Weights of a small GPT-style language model, trained from scratch on English Wikipedia: LayerNorm before each block, a variant of SOAP for these matrices.
Each number is 128 + 32 x the weight over its row's rms, rounded and kept within 0 to 255. Layers, rows and columns count from 0. Numbers have three digits each. The size before them is the row's rms in percent of the matrix's.

# layer 4 MLP down (transposed), 512x128, rms 0.242, rows 105-211, columns 64-127
086:128099120065069114116056129143109090059133149114102163095171131099114126181165133090123099129191114171131141142110136099093153109098160079134131096125113141209143161143172144185119147161097114
087:099142114116103115147189131178030133131129092130166154098131064137127162068132156096158146104151127144145099136157150098138192038121110124124176096113147112117082119199118126120134114159186134
121:186157158143154135105135117100108152121108136124138097104128140103065108116071114088140106143121193103084174143155143209127150124068091080122046096102109168105138095127165136123102128182194100
089:132122084110097151130069128127071141127127138159111167172183163115155148068121169077112101136184181113129145091147147129107145130082092096162195127102096110087069131121089162227145109139134123
082:129154114168162152081148093178164149132124162112157143131152140130139121062159148140147132103100167108090143110124040092126195182130121156093081133134163130107145204119105135148143117087113137
126:106081112147157140129133101063102119095154204096165206092140133119128197109111115140118117127160133099113085146079134102134079116127149190141086140188122061139148103126111150126130201087116114
082:165098118119105126067142122143130137092077122130067151148150130161145092182165080085110182138055119157146170144079162141135179146150108130163172147117195146115142081141155107134122144099133179
070:105140109144117161093098105097100151153162146104152134152110065208183129077086047083179127111107144161160154125140129120129148075096101169092130141123119122152123139118141145102136157131164144
110:123104104126174158095106129140108099129159114047123091112134038166118118142141087092118136043085108151124087103136103078131071153139157127086175152194125015127159112124138107153061083128136131
097:123110189141125140107138124066141168105101169065102075136111154103107184174129158139087099115073105146179116129124186112134118130152122143143172110114085131129164191164159163143151157126114130
090:147109093164207097153137109202128138093122147071126114145093140098184116166143089083130138170148109138137116215112128141175116113146124140062128129187071143126111097138102117136155092112128143
101:151166112129114125147195135114148064246113113096103200095158168123116102138108115128109167076071144137139147155144161159182161115207119197153123112144134112122148147130139102178064094108110136
098:133120125060124099137168144131119090095104119143051101104139120143167100093114184130163111110170047130114166106075093110162127094175141122091103163187120123120188107191123131137145102135088124
088:110090137093107163143069185119152068132103212117138166157155103144119129096081194148056107105160146192142083121113136103081140092054141134081154175144119099064076061106147174139135151077127112
104:125140114143118106082138069163118167183147094093166139162071158152107163099089163135114125133114136131107077137176172116135124173122182183097175164155165127146061134081148138030150064105152093
101:181113153142017128118144082112155177118103154134124131097076094146064152166128106085173108151145109164092162139115136101131172127161156163135117197149130092117134133103102152121103110150098150
139:146106153138128108165137103055110139127168111129153121110104127096142218114134115102168122198114133144071205147139086164159128124099136075100160114122073090097153123116140182142153165189056143
113:105128176104101134145174149189084153070145090095090172139134203132138117066126195152043166124104110093140134132119073080144135074139128127138134205144116166146112191131142136116094127138158135
099:129156103135123164109183078066113131116157128145116154158143081079183098118155142124148080192116103151118124181119180125158187144122220160114157108095212164135185112129152136158139167180093111
107:121134153137113109120128138119122118134163148125101079117081102177137091079158105114115124118164100127109055087073130098133144038128113163164185119199107109101166129066114094117082115111155112
080:106096108094160152142172116170137161133177076142143141078193120110171086129151135089079102083114091097203173081120122088093114097093128066115166116114119156136105119132203145160134123091133118
088:163138127132145122117155176157134123115187120142141127107079135102150139106121131189121090150122160092122080138159090134069134057129143126104138165126125185049163139124125115114095136125176173
093:126148159080062133144087065066148115171133170128104105157127087115125142088137124126139091095078174084185136160097143088122140123132131067065093110135076156120121116170148187124126208144127149
118:126154172106128107109122114188172136123218173087108237057090100095157166147113112092088151164156155101118108180134095149128114140152106103153140114105106070137126115140128075118149131134163159
099:138119089101095167097131066152144103141144134129162143099121129155087157075122109182151119081127149095134153154030192125106116185167162067122098136147145166087112159128157100139109168128127137
117:166134126052141058137115123238106106126156093091115121139074137116141091176107132091089137167111148135119196153106116137099177140104145134175069098110176142122120170188112121119134141143090125
101:173126102153114127152137125148131124109107166109068197119108134127049185171117157154091154131133120079129104139130110103158065139156114136139081078140143084108182123102097120077168134112063146
109:117056109169147205106126130147141127142131100120153113181153179095147100099108136101178123146107125180132154161162140121058124131142145104199131125104117150123066208163146098194133155187163147
080:085125094100193143162160106164101109094146114149115148117013155165144175121086093134174109122091189171125110202097119106114101127134127143153150075143111109118100073164116140151119052142105155
084:113129131174167137107145134175086103115110053117142106100078145113095119048086125121118163162092141139143105187152110089153146093109139188141133128122094121131140063147117138112136127079132101
095:108108135106133130076129149103095159116082047135082199175167135128156124126140152188084120120183123116086092131094100153085146169139114148072124110179152091108163162183121161125118169148103156
089:133160064153104129097145090077136141116091192131121155132145138125080071164170180163101127039083107151126123085084144055140118103088101159125145130144094127134110144166113162120127112120152130
093:099115105110145171134160050133102170158149195142100128087108165162163084117087149108054075102149152164113189133110145173130160128130106104182158165147159102074121126138127111127172076124100133
094:165074144093113144138065151130113103137128115125143128095186063156145128143139089125143142116125081083036093157170091150137130129125078074156119043131171095147143139138161114135140156159155156
102:125134137077223127145053117083125135152140094164152129151117156149139121151160143115101143124081137149172156086117121160104144158111078119142195191026141079151111134155136120124126095165115122
089:133087090180169137108137101113139165170076067139144154147096170160149134131124104126128106182109144153127122099146078122141166185106184122120083096089115128089056164096087098127188121102120080
101:105119111130191122151121090115129181164096135146102095153189121140155128035143165158082137147175157105129185131082145139159136161082157148183125180138134120151131114115111128099106147192119131
102:115127065174115111158091122181133129152148118110113132153130156177234137103146168210086169096140113136104129156072068122138136095159147106163162176153149151134125092161105085093142095102145151
090:111133084076119168112159117159170167202106134166119167103142113105155136093133178151072190128100173139111153088158192104141067109114072114132103130142183105070106151088179119051083091087145128
094:108155113080112155102144162154169107111132153085147112154144119107110122159058109087148154093093090174108137160101148082162147122068133080141034144161079115086092121172126068093206116102101081
103:185112085081119179141116119147092154071108107159107160115157117077114126142100150084087189144142194165069131123155127160133111090131114148191095096155122053125224120102119160145129114101120115
089:119118115094053108084158082108165125097195133115189123158097134177082122057187115111080075059166152143123108102131125140083081153120096094135138144056143107092152162165170137123102156143165170
103:159129159144143099188152195123078172134099117117120104137113130084089168152081110162100161113144130104088067131167121094113099152150133139219100090141152096133161123121127127165111139138135142
107:143143130127143116118154151135124126147097111105138104140059083152174092077138123120144155104132064124141142166135055131164101148082112126090153138116154105165129093146153110136058105141093172
081:113139179139027108111078147101122093163148167164126125136160168137143131173124145135128093053095147177156141103124189096068136153131149065138095100099145120149106159163114123097144134147141121
104:115227125139087114171120163137195146164139193126137132107101169190099103093125146109111044125140136127133169141087170158191132107132148165131092109166090121122196129046184139156081134119126118
086:079139133180136164138136098138112148093083126113058137128119176126167153136116076106106098114134063134098163193092104114104102171133163074193049167115182161103132129173141175118097114147147148
105:209136113224130094158150170110162140112134081116140118149070159140070166133145077114175148079129129167080140131178115119147135175105130178100164174098079084159122098114093108201111093153141163
120:109107166105138116112115163127105145077070091123131159121184104118124090114142139167120177168085153146132111149022162117089125075137134159146087127154080164174161165154101182089126160177108072
094:124145144045127105165117141161102202156120134214128132121085085113163164105121128130098099129178149162091096126154085118082177134099109140119113108132136197102183131103113125206128073137135123
116:151133082166113126184075168138118136104051126186109129162164130187134089135136086136168133121165115116165132131114184048180093142179137073091134128128134169092106142099137087070167086143118137
103:170116151172179146144112127070132102141122106113098125152099138073117129147136156103170127079148179122107104146139113160128123141091142133141091109140104126158120186054146162118146150115151083
096:148137130150137206153178054103160155180122123136109098118125170123096093134132091131116152119147115121150130199134123127088115141113144157129132100155128087165119153167115206148176151147129087
102:153132103159082097127123100099187092092130103183107154145161132207105109115129105184153086106137124066138204138071126157087153192147110036114151126160143175138125156197135093171130155128156155
086:152109156168121063147107102119107109102068152090097110146080078077106116141155134106105109121081118129124143090121161095190105107167109111054191122059109138130109113149131177177106117089127094
089:033147021098095116129125098095093130179113184145094122131154180104162131143155187163121106136121081126088122110066114167138145101128150117145156114085103170106193156172147049164160106137113138
104:148132119111111125112124109175131161102180079126157122169085101097120139153129161112140163126118138164126154189168113137129138125090105106144111064101041125158169121156116091135105163056159143
106:135147111121178186139097126094140098094143128073116151174153116040116157202073073118158168176120125143143174149171101163129125096100066173148165098102159157133137109113150175123123152087153119
099:123104178155103110113154155093174134122077144159104097111129087115114133131098138124131115082141138111165122132151125133102195094162104101136072141182074171151175153105157049097147159179124168
110:068130099106075093091144126168145118130128139136134088175104157146128114055152091087105128164112097113134079148181076118159087112097148106130077120197195166064126168102186112131174130115098169
107:148139098112075128157159146201155207101081125162118137136060081110161072137106156172131127108118122124174133162189105059161183091091113151129132148116120086123088092111121100134163068120194130
095:166148174116119087085125174128133068124163129133166092130126116071140117148140169054156162135149084087128105193083099115173139123166158089083126127152107135159131120183058144126073144175128119
090:119080073046140115175085098166133116159131105113114100154080086129176140103092136144113095107126187131150175127173094112117080121124075164200145069190123155085138083131200196124143078146102144
097:124133107133097117114120101182172105122174134101111176129109093127144154110087098084138167129095189124165143120152110141067145081125166113153147169190169157101143176139105123188157133101135186
126:101164120145138172063151135087171083138148114186156178107103080110117109163107102102130112164093136107152125153046149142134136151116139165150084227123159109095167127136160046103156163125099143
091:144126100102188125113132167126086096078110061169135107113114097127055096108137164110089151132107098090169122160137132119103138134119146126179096093152185087155223169091083114117128139115157184
084:139120120093032110109151126174108095144134147133102114095165161099147113130144117073133098127079092124128104094160117119132144127129160038134120076105179095152116169090142142112164086132105156
097:121198083106105180148154092069154139130126156145088093124119167102128122142156157185115122155057097151109117135180138043164118145130122128158190114202127131154199175104130157138107112157058146
096:147140124072137166130119174102078133142081136156155113122186124097187149112101138137130141137144111104114093161157074161111159119159116098122183118137147104194142085132123102183173125170145053
110:122122168155132126097086130211129120162117097106153100119117052145149119124129102135093139172120150137163119184158106160126086113146080135096117117156159112155126121122128166128105148113139181
080:164085130147089137121103106114115083143094135140049080126113133071096123105116161060091144129156202122076126147163133153178151126075118146148065101159126099134103147116158176158127159135100134
092:134168125100103091122128014094095095114161130140123129131074044096155144150161150136114098107088153135123159088089126087145172165101145186089113153098141065135117152144073150132137083105132110
090:095116082171072135101168098200127147137119074125119124137169097098120117124119098069132147079139123128155123049088119140101160136092105141151169086063154150152115163125091135109105110150128169
101:152138142166139125163164185054112111106119096067082162194130183112156122127111099159086143147186110128150082162159127109111157140142111083071094139166096072141147124117113119107194095098054159
102:146139187137090125100116113110111147117205108102094083129129124063138149088163168080072132150106123082086136116162120158072127106125169141141028093120115054152156181168057171182125144099157135
102:151102141092126102154151207172163108145121099098173147159101094134146103139124123115121095127100151177113119168132106180094111133054155155124152170104129089117119120167105206125188122049138133
085:161169122087145070098084139128156136127057178136129123123091157108122130150135110109110072096143145114076098127164172132127075177129132066126147111130151153091150090111106141097087173163128075
071:076164167162083141137110179102114175146105076111092159187110118118107150094099139098101095125112137107070162148168110164153157118127119159148086150119181086077109160107127206122137150089146111
099:193153079098151151118094101109131119085148175127105178079212079153062149114121176152079111154162155116140137121073157133096179170115184130113202107180109155154135186125112146140180177116144098
103:128145137108135105084048123143128122121115112166155122099040140174128085134154152112066157152152163145163145123168131149122135075125172079149115133135167189094176064123159089130149096170161090
084:122122073121108116204095094099118125079152107105107099151086075110102133112095153114104172097116141107156141122104121183126135209138149156075178118071138148056176142126126172159155154198129151
116:145079078130148111108178117073158119077157100107113139105058139142113113099101114079132151117033164135122125209166145189077096134130134200146076100062092147143158155172133117104161167148098135
097:095131116132115151151102128148099130124133119154168148164128115179112146180103132136082178145183163110138179113138075109089149111053154161167212104150143177125164060135163188118098067129123138
109:117210093130105116156146142174153182144106097120151121128166119144129146117123129110077097098142090128116154149095110167184129187115161156031155129145156166134126074114135124112108148214133140
105:145208141131155113123081130064097164105151159125084112130111116118134133126155143153115105122116127074131167165068155157143139133131159041117126135127128156203130153138092129137103164156128109
099:158152121106108115115119117132080094152110114146114094208092147055113110099119134101131100157117093149167153101167144159076101124152171116075126107107117106171159165180130160186121134174166135
085:090120121110156108139108139174075140165115085084070161141189155117128129121095101140080144144143072167113146105139086166149115120118039141150134155133082111154131121134112141133143161083151116
077:115148172128151127112147165116133082156165131149191143099131145156189159146106085136111145144124154133125091040130106225207117178102165177152081104150110129114125151162136171102118082119137139
095:097126105098125160159130091154075215146131113161147126151136076097124124083119155159118134081085146148094204098129111105106120142068111142132130132097069157129124191104143167169117066138128109
107:115153132124111062119116090118121142104065109095140083148122157142143138147176155132073129081136108081108102123051124060121146148151117095133134137063142051164156207109133114104121141126118094
105:111127115134058123130100134088169099193114187115133160176072129135118094110179129162161094098099175118158102141132131132128161101142106160129110212195086136135169106124177146121113191195102107
098:134146120089167116097140147169100144140096174109076106118089072189131103149147141151045103126130201108123136136138146142153146162101145124130110132137137120158153100092172129129139179145163108
096:122098123100168089125157090120105151097135088142162125179112195104122127105142109104100081141151092108178079091110170159122103087146130115043182147070131093185108134126136144162137166148112178
123:166108063122151131070112151115133135150068145119201120104148038104152023113111107170104136118071109136115117110151118117128151087172147121119090125162170125128156176126105143164108117152098129
088:199126233175192124108182106148087138135155131088193135140106140185155165156164181152125132102166109120059124136115107124134072097084126114139093106133103137106141053118167113112132105113148158
107:105045134084076099138144097072137109110216162104087153154072097156077155125084099120155150141110117106145102175134119099066172099181107105192107112142139195126130181130118143133087193132133167
115:121152147160155136159143147141141176071142159171130135103152104118156119215148170121087130147147130065099102136153064161126082128138093130074083076189121117161158110155105122150157118131107128
091:159153160094116140094139062060129141133133182136096146183085111102150092105133153080153081137151163123087168108137136093086147151141123117092090212111102145145124124118099127158159134116152110
085:153170116113095109186140109168121101103161078084159205131076120168093131088135122136122168111167131166139151142122124077127163075134150121135137133159137105148099095118125100129136103074093124
095:120161116146144155144125056122153164164090057193134094181127127196114142086137110079141123099158164152139126094189176110156065150118141131187102107123139162087092106114136120183091152132158126
091:159151177120053082157106094073096090084094162099113179102140127168095130114108070147094090127160181112086147056112145148154132159104114118103165111116190152149111148100109139142121119152101175
103:182102135120104077115125093138096102105105096170118099100065099102119111144160069118121107160122107141105212117136133150114114119121105153163145136067146112102108093126140129171113095151133118
110:116155096130133123126082158168118130154090141066173129140110123206161108085206082125121089093101171112159159130077231172109149144089074113139108115125140150143105124110174128131117106143194114
103:149113179127098158097125115128122174129170085163139171129178106117115167194134148090109162190212107152088110115137128131099134136126115157130137124160159131167137106087109115128045093103124127
091:143047104092151137120156159139141072105051197144219097070106112079157141096139133171124127109167118139142127166155166087109139146132110080115130134163150124085093089120113131111134156089113091
099:144093152187073084129125108095109142108147174085096136192108145145116200126098142103092182088062108129182155186129215121141132158122100153104110103179094069183111136135147129098148128201099214
085:141113094123107125110221128178120101138115075124096071166146128155129121111155086143163138083113160128079101166164134157100142168086157104130112098109133122141137144130158195125131114120136123
# layer 4 MLP up, 512x128, rms 0.285, rows 106-212, columns 64-127
094:144115143157089155112082183151087141074138149103137113090115125114119162119135175133083151166188092110098120125090119197143123113144160132148074129206115044132164133159075136108146153142111132
116:170134123113126127108136167176121090109141152064137076128176089085193166146126138115162108118087120135109127148157068173151123110124161163149117083199144129100141135091173082079119043080141131
087:148048125098183102121140230123147078095127152071157124149137115142108162148109106088093116168129065110165141172154156153121121165117101101137157169135187153059104117098150178084163122092156141
093:114108116144125138146135125136126130172143111087148134149130121137147116145130108067203073078098104076177077115179154164109096136115128191129184089129143153149111080103109156135090160165134164
120:136088150140087124168115122086141166115173100208100116104130112115075141111068084112106159199140128210132164071156143132134131170137104123140103145082142119112108162123086126096094121120099198
090:157060118091082161135083174134081203127135060171131157099147127102141163126103108107070123139146102134123125125107122109155103116145128143127101170156152138125109150127087091133125085141058146
083:063128100165126147167088079134146078189115145141104121117107171105137150102101172193098161126053102144030147114045146088126183159120136111132094130140115095145106105090127155125142141072108146
114:136115159115136091140120158151120149138106112062143127174147143119152142106134148129150177153185129130091090127128138127154081121129086160125108161150093112111224146108141147160055113143132168
100:147159205155215177114152126100115132089125170078181129129161144126134157139132140194099131142199149112090104153135141113193156138171139099082078130166071132097122079118206162110121182157144159
076:059133139140159109120151177127170148130094115123123116184165131142163124168123142101120152126111082122123069187154149187105118105126125152125150118145089069141129154109190170155075106096029191
097:137232119113163191136141129118122165113098146126145070097136112103187112099151125120125160143075130110082177157107093124088130134141102128134158114147121123133165130146123196115122155156127133
095:089128168101149152125156184135119143134149091082082102089138128116148135171123145161110145109124147104094165169128133161113193146134140096089108161122122197114113100098110115121159153060155135
092:176120120179172127148134148198145123079049130119124136171137195096080112146146102155143133123133125108172111112152135104091108106106097166174136157063117128128159126095113187089115137145087102
109:105092156155131161135114100130108143099150149056133157151172099087114090173168119130098086124196084100072088142089169141201092099097121133122116174133096112114145138108110117135152091133150074
105:152097178123133118155129139132101095132059145132204125114144099120157174182117126137176156173165187133101176195087100115183128072111111144156135153094144123221108113048132164093131147120153129
118:135098130142152147127115168147146114167110134076193149092155145123178152164141182194146094143144129095099171144141122139116179099164117159099089133120114098134101086130153075142183091128024125
115:133075241093090119087077177153154151093103162119136087101180154130100128139137115110223167162126119118165119118207135122103114091175118114104143132100123123154177088140148063146126072146099164
099:166089118165179143136170173133157136116096134111138067126148120155174089143074101103111168134106152120174147145154131130130063100135092178157147177115111114089132138172112060104159068141143082
110:101160172138123106143125103205156141074162131132086092104088119160124111116133131099124142095113110152149121139107167116128104094197154126096095147152109140127084204112152113085137126083089101
093:144111115148154107110149150192123161197131093124165114072140117191155067151187148162131115169112090127120149151122093086065108139114151101097079121169097110167113173137073158148157141127089062
098:146101114116195090106131138146161196149081130146213091156128137122151182115119153138135137094109127071120094165123172112090115150084136080138165182151092162057159131115126074124138121149123172
101:147101171139199131168172134164101120175122133125132132108159202159133126164097056098143107056163192124182088128105156136115100157109100118122130128129106112181131134160145109087074084131142144
113:111110108117158109137180096113189130146156161148091150119122091097098190119110100137122112173080086102115161115154110106107173084123109128194148146100102089125122146100117092192129162095156068
087:121170134133196161131099204149077146134136088088108111138119138139195092173125154180103179143126141149175093144132023150086109139100148106071114183136072137100116122082120116130157104117136139
111:118115138164145107119117121095091138125108123127116126119107157195092057094089166081109170173090141095104189122159110149118117097157114122153170082135112122119099143095082173103142120138149096
100:090147061179112141124123162178127103154075124100127145119134107158098160173129157096157125179178170160127139134127131125146092200156133126119090081164126073155138079140106141180119069143105159
097:115094205115181104117132151136151113061159132121126134115122156086142243126123160152085127118199085108185151171140122092146175099192141151103120146130164107135128054145104122095171125108103106
072:137114144121110184163125156220105105105134143159172136118114154110105134143081125107100142135154176166123057162113108055144126167155180141126118169135201133148125129131157178129133170147133132
086:158134113165148120100105101173130123101149167180168149082085170122108121086082096108081135141135098177078136094151139119123116135160185092155103124114137103108104105104161170118147112136132116
092:090105135136140154176115174156097166160142117118134089089121174145104122097121095156162152115015151088143160100099149103127201102119160148123146119098137111104170074110233116136147160119159109
097:059154142165129175093148119115149138214110131047147121131161134147115193110085114130111149159140130143122159113181127058113172124125103093086125082151137136071158161091114131102069160154128168
095:107096113119116116108118151141113181085160156092146133109143119104101088184069169081075057068135120131140140080171150123148120120103141128086124161153134083165108074101094179048134137118154177
090:108091099157090132123158115143131120133144171105141171122129130146109145114158121093189099091111140043160148162086112135143130130109124149101118152162092120075193120210146113139079152140133103
097:142138156115137121089038142163095092146179130148237126114164113138140155151145107185171103160155093015159131114164172180164110161147149159118095139114099173083147131079135084158091149112117088
100:069175193078140137150126177185077100113218123143176115086139129112137133127091127114163123097140083103194135158092126131070090127188113123130180129131123106124141075126183130140100145088066136
103:125118093143168058151143134156154202089112127073103134125111122108147162154091115167081138129131153133127109116154136090138093177132100163140108164072083169174141130145109118093105077066077114
100:106069143090155121127126159153139154084163123082126065066123130081131138133148065105116067144054127125132183162080108096173141101146124070189126174096107078095159145159113165094166168132090101
105:104127178116146108175151168083133149094122198148136119149098193126137188173171085160180112122093080125076164135127090110083134130100159089098100133188082138123159140152134091174135034086081109
102:082151107151108128142122070127109071135138159115096148064134152164140136166122131195164167152159134152128163149060143098117149141108075071141153104127155200124139139101104065104123094164144140
102:116173156107131117122173147180104082101197105175124122159084092129132148082085093150161126133155183096120087110145109120123117173151081136118116194116153183100149134138066130160066138136169137
082:106113125198154113154132146049124200182135109131155117133161127139166099217062144169133139150086128126095151190220123164145200107117139094082095126092141090132116095112143137125198092134079119
108:136120068186119108073142169125094115145119111131139179104113153130126135162104139120096115134119112063191084130156146091098094147159109104150164139111079171145139173118158114183132174075134083
111:142115160117098195089154165118095139153112107079123154093135172141080097106084101102133131139115135110166098127158122141127131131144175200196120112116103165116132139145099160090133165144110151
070:110118131089168112116184128153085147160069090146094092135155085170124129139097116085173133129143151100135120141103105141154124081133070160057173121126153140097143105149158139069079138116097109
106:137027143192179128103172102069128119138129083124101102143128091080123118146071130118184144183108137156138094181093132109121186096100086118141131105132136108104144114134091073168069144127101137
092:196141138157095123130100093103139082096163127127106153126114055063128166183112077073127112138158140182114130150125089132179147108212119106161116150143133135172158137116071104097137099156123144
104:105073099108053085127149104147122193086157147112108119136112113141050108113147147116177156150122099195090112165087098134161110146154091142145147156137080113114115130145117134135103137089143111
117:113118127168151142117156173162176132095083224146187071144110124101177113121109112111111160125128108086127082117186149144116085123106136119143134124192083082108167125145165108161125152111157111
099:146127117112116097108085201157147165195176124141188095118124088100139093179138176158138085103197149112112109145144134135086120104154155151141152134175118126129116101092116128095096149152122124
108:158107100187148008126095114140093172157158128150200137115158127126137136155144110121136119146103070137114129156159080123184079140122120134098003136094109138067120144113149166149161126126114170
104:146123128140140147113066131108179116175114134123133127136205184166119189122085053151106187106141137101091158132109094111152134109071141127137084108110100094085116083167111136171131164144167053
107:162134077117123136156098109109099152076089095100144125146093128103148151143133098101124173178118128171179149133140145161111103149124138160112086100149153131159144122179053149134158146128115143
104:141134080106117102095116099168093107073114142073193138126097090140130143137167155134099156137150075115097109125133131147135025149112152153126180144138097117156152099128152079090157127062164126
088:117128092124109151120136094143148144141093133163141189096148099059152071151152144100097153095119083137075153159145067176140140123165116139141090112171072152124109106164183087121110120071114090
091:067099112123134166103135138146145112154149146111106098146130157091034128096060167150087098117080086147152101135102137165184164102112159122175171160138133106124113084123165164064131148177121116
089:087191154161186177198113116171111067125110129135145083157098083127181118134167136150111095106127057190156122149116155108172113144166131158078122105152159117111151122097103089121116081135125134
109:132184129134148134100137100140147128175117127096152118101142113141121141150126150139093152084149162135138065115192088107172102060199121116168161157152062150153108182087129123122075137068088128
096:148142113126130146178104119175164163080124072132119080097175155130104153132138157118115128188141134131128100116134163090131134141087153191120073095140114078122191090126067142123147149090131176
102:127071133179152077100154131054130078066160148154128133087121088088105135144143124116133114143147166158144145119114119151127131118197115117142088120186134085135140147116071110128116170109123116
105:133061046135047109121136115112094154132172134110184166163138108116207129178093128101139132119188123145123093119104125191209125071103115129142138109124079135143089136114115138081110156145130125
092:157125131090095118117147075110119148082162170083163135166151110160136128123080143084135127100105111122190141068206152151179131146132191155111204123079106172138125205087127087140144110161129138
107:100076189143081144112108143144143146126104155140149125082074075103087066163104187112134081153176173105112112156095164153101112142192101163096080114163105139097139175099152106103139128113133166
101:163153092113115108137115067138108154170118122059059148208139178121109125094071104131137163132106114119177120146159101152159114132179132070195158107184125153118128116128082102120130081105161149
124:133132111081126098185112074128158142129121127154180123118145186124149182127099127120113165120141183111148193142101092157160120077154106182099124170100114123120176117176127055075122100140186231
098:116159082113169109091110154200113174139122118128114142143149115119127166165140126091137118176107174100139094116156107130114105162145079081151138163116113103136108166064072125129139156147196142
070:099172119171136193118116135150129116087083121177065094144120170137121137214180169141116134199124094118080100132130116159113136094098142142130112079112075146140097109102093132180170137102093147
101:115109135109154212112175144050121156118094092117125075173125117135138149157081181182101131141158094144093106189179115116143116128160138132077130143131077136108123150134140165121102169102113148
084:138090159169149134129118130140115142108138092158196150100109141122160101117192174189077122092164091136114113114076184108131103107074163205142157129128135133048100126087119182144131145042127127
111:129120166171145060098127154144096106118150135143070133083122115059150189115163114148130173167118163129117111120166155097139101121147169145140067139112185137111150096113110142123105110080128080
100:132136176195185115170136085116128129160155151179144135124142077087173100171143102125163132122120136130185069155137082138117069176108071119161138109154135116080115139168093168164110098141086136
095:114139147161156186090175114173126113160075156116088149126087118156076104109116120089085125161122170152118130154112117171164128136127141120166181155127171144117157112065138090062136139153141066
090:082099105148138095124143168109120130165133145059128151136166112094138085184144128088141182079105170069132140181143212125146105126112091080072116098089085085133130070070159095143172129129134137
099:135121191070143141125216138151158147144190109163084166148079180176128133124111114106174157166087136096095118101128146126055132141087119085180130088135128178164119162125118116176133139134123137
109:188112058136196087097117102097106115149106137076165165065143139133141082125115083108115150158112153126132159118117119153141120114133101157166148092103125123135158121112105142111174107115048152
091:039143145167088120163122105150098155171149087131149110148141132126149118074141092136190169135106067067128144098128161119149105126124155119162108071158127154060168141136124141146110145198135089
092:137134109168084125137141117146110163185119107128095167117140116187166127180097110184205102131110100133135084108125132144184164068179146148117178096126158155163131086180103137196093110165105118
077:105161164137122102156140119156100175181137081081090113132106162138161132161095099101110152142116104103167143132135133147134155208112101161101181126133154140114111103078133160126105178151178126
105:131080153156154099122160144150068144177096113163098069146159111157116148125164114134189158180095104130190061145157121092138119106101067167119118192092105144148155118118192131118112122157128160
107:106142140134105107135139115151103063134150102086169115081124146139152127106155086090170082128162093180158063154108144144101115115133149106176096079148097143127165121150026092189153081132152160
098:131103143180111194108161135090077138099067134110110123125099099179113163158123182060140135129152082132141121140134175115145091132128112094090125121134124106158113128173147102083160107149135116
111:101130144124137085179164173158104143126180128127152124119111084190155128218192188138118111090098087110164114130128142128128107131115149167067126110129060109133108076111136035162186120158141152
106:158091190106148092118066145105103114155135155111185155101168155178094122101140187147145145079115118133109131171127148114099129138166142105123159094191111153111109139121112111140155078118121120
110:130127082186176105120222144124023127090112139140107141117063077123100101081136106090091171197139135193136114204094115089095160144140158117133127125138128145159128092142116105145113105096150068
092:092136154071119088089183103175156086089192119140123157190102092091163184078113081112053173101135121174122125161128096123129168162101096132121092168135186138104122131129129171107106178125099095
104:031155116129172154103110132122162078138169104143092125073085135134122166158100186137100189107140137094075088168076116162149091178194154060159136064133164149155126073142100120116100110095129111
095:192143116159099144136088163158120134104147091191118125137111170156126115113122158152179140116112114094092129124101203121147108190086181088091120122155139173128121155098134067149136180119185146
081:081158199123103129148149151135112059148089131204093117179106134138161086232126185095099165146125115092110126131151133160178108142095165149163168123126071101147118108112080141135139145105157157
101:097118135121163118139179141143127131135132106096117094098116094112165091171131181158101076115166144122167160156135137103094136093123065140091168155214165157138145147087152228119096143105149107
112:091123106208129181159059154117112117148149093139184168153120086115111159146114112102185078180112048123144134122169118117152111150143136141146120165081141178170133094110142108131130129084094074
113:092161158119154166115103121065134162167099190114123086089138126190123165110103074095044123176150157159174147116169132087083132111104099067067162107164052166092156146148136128084150100090151127
094:086140109136076168086058149172151194129151154114181126089186137112101170148083126067097079131124075120155091112092107123151140114138142124101142159166100169178143097156174113150111136134131119
106:126132179139110150146074117166094136175146156112111112167121067118083115137198130117171137137106102116088131167111120107182169037161118140110137129166134099115100118089159156166134095176159095
119:145137186173140094168131136087149128114123122079166153067123134131097098121061101127137144165136163161153117103104102134131122148145160118134083141131101104207166140135160113123160106125099070
093:098129141144079138162138094142113080155155089165075084142134136139075143115103091033196101112132158110183101088157128146100188109138091122167156133110046158141122113156164110130107102167130147
104:151099136127101116153133153150121120146186152139087146224099116072088109167109098148150084191116161174162098125135149137149169198142100100167106109094061155122118119151085078157171096111133127
101:117119153150180127086138108122131181133098139100100053128111136161157134175126112024139183191106112124115118134180162116129081122095069116185210095171148137084138130082153186124124094186107117
097:059155128108140137143128096120170095172141115118133113109157176178056152075072048130157157134126119103147133099175127083142175157141112148108157113131144071143116110102169133101116089160119132
099:157116142092103082109110116154083181153117125077144141152186194179139106153066136036145095150123130127056117131088131118123111118094120167151170144125121086103091184132171168114102150092140091
093:105146129081147183123082149118138160121144149120173156081146094101214128120089125155070072146147066147155078127125131056147149104133121168112094166151144101108116100198102097124164085092166109
090:118136101060138115123145172176137182095096126110191151101149145132143129153125120131147167086119102157169159153061192075160111103115108140138098141193166124055114109117194121121127139094148076
094:133115174113119197085130095140144175163099108149134081160070104169068111149047157095108137150073181095148138120146162113188106151120137188135126163138164148150090148138195180131131099145157172
108:123115153129085129125149121100172130158155160057107169123097132060112135163124153108145133133161146158102131156091184059172137086148093186125086135161124133150175112120093094139111111149117094
105:148100159134129142145116078146163145072162081135140105140149095159089112144113128031109118089169165129127174116147136107166146193159128204181129141161117126074159139080124147129113162085208109
092:180155089123156119111122122146129143119117119095125136184128187107085091109141049118127118202148097189132129080075129148134151196121104189111150150073108180125128114095119080161143126142197113
099:113076160145104157106060115149099135107142099113145119102090166144114125148133169103137138209128134102129083137093085082167160101121152171139137098167135075144037133201071131131117140121110165
073:127117146164111170147134076137110143185122205092186102111175149107139154104115152147090141155167150138126117147129111085173209150156098174148174190131123211131080146098087152152097154150112130
104:064111095148080130130112125160141160172142168081126120103092115116126170120105131154129139130093170131116114150119135141129059124177171142137137139128111152113076059090084178095182099120125168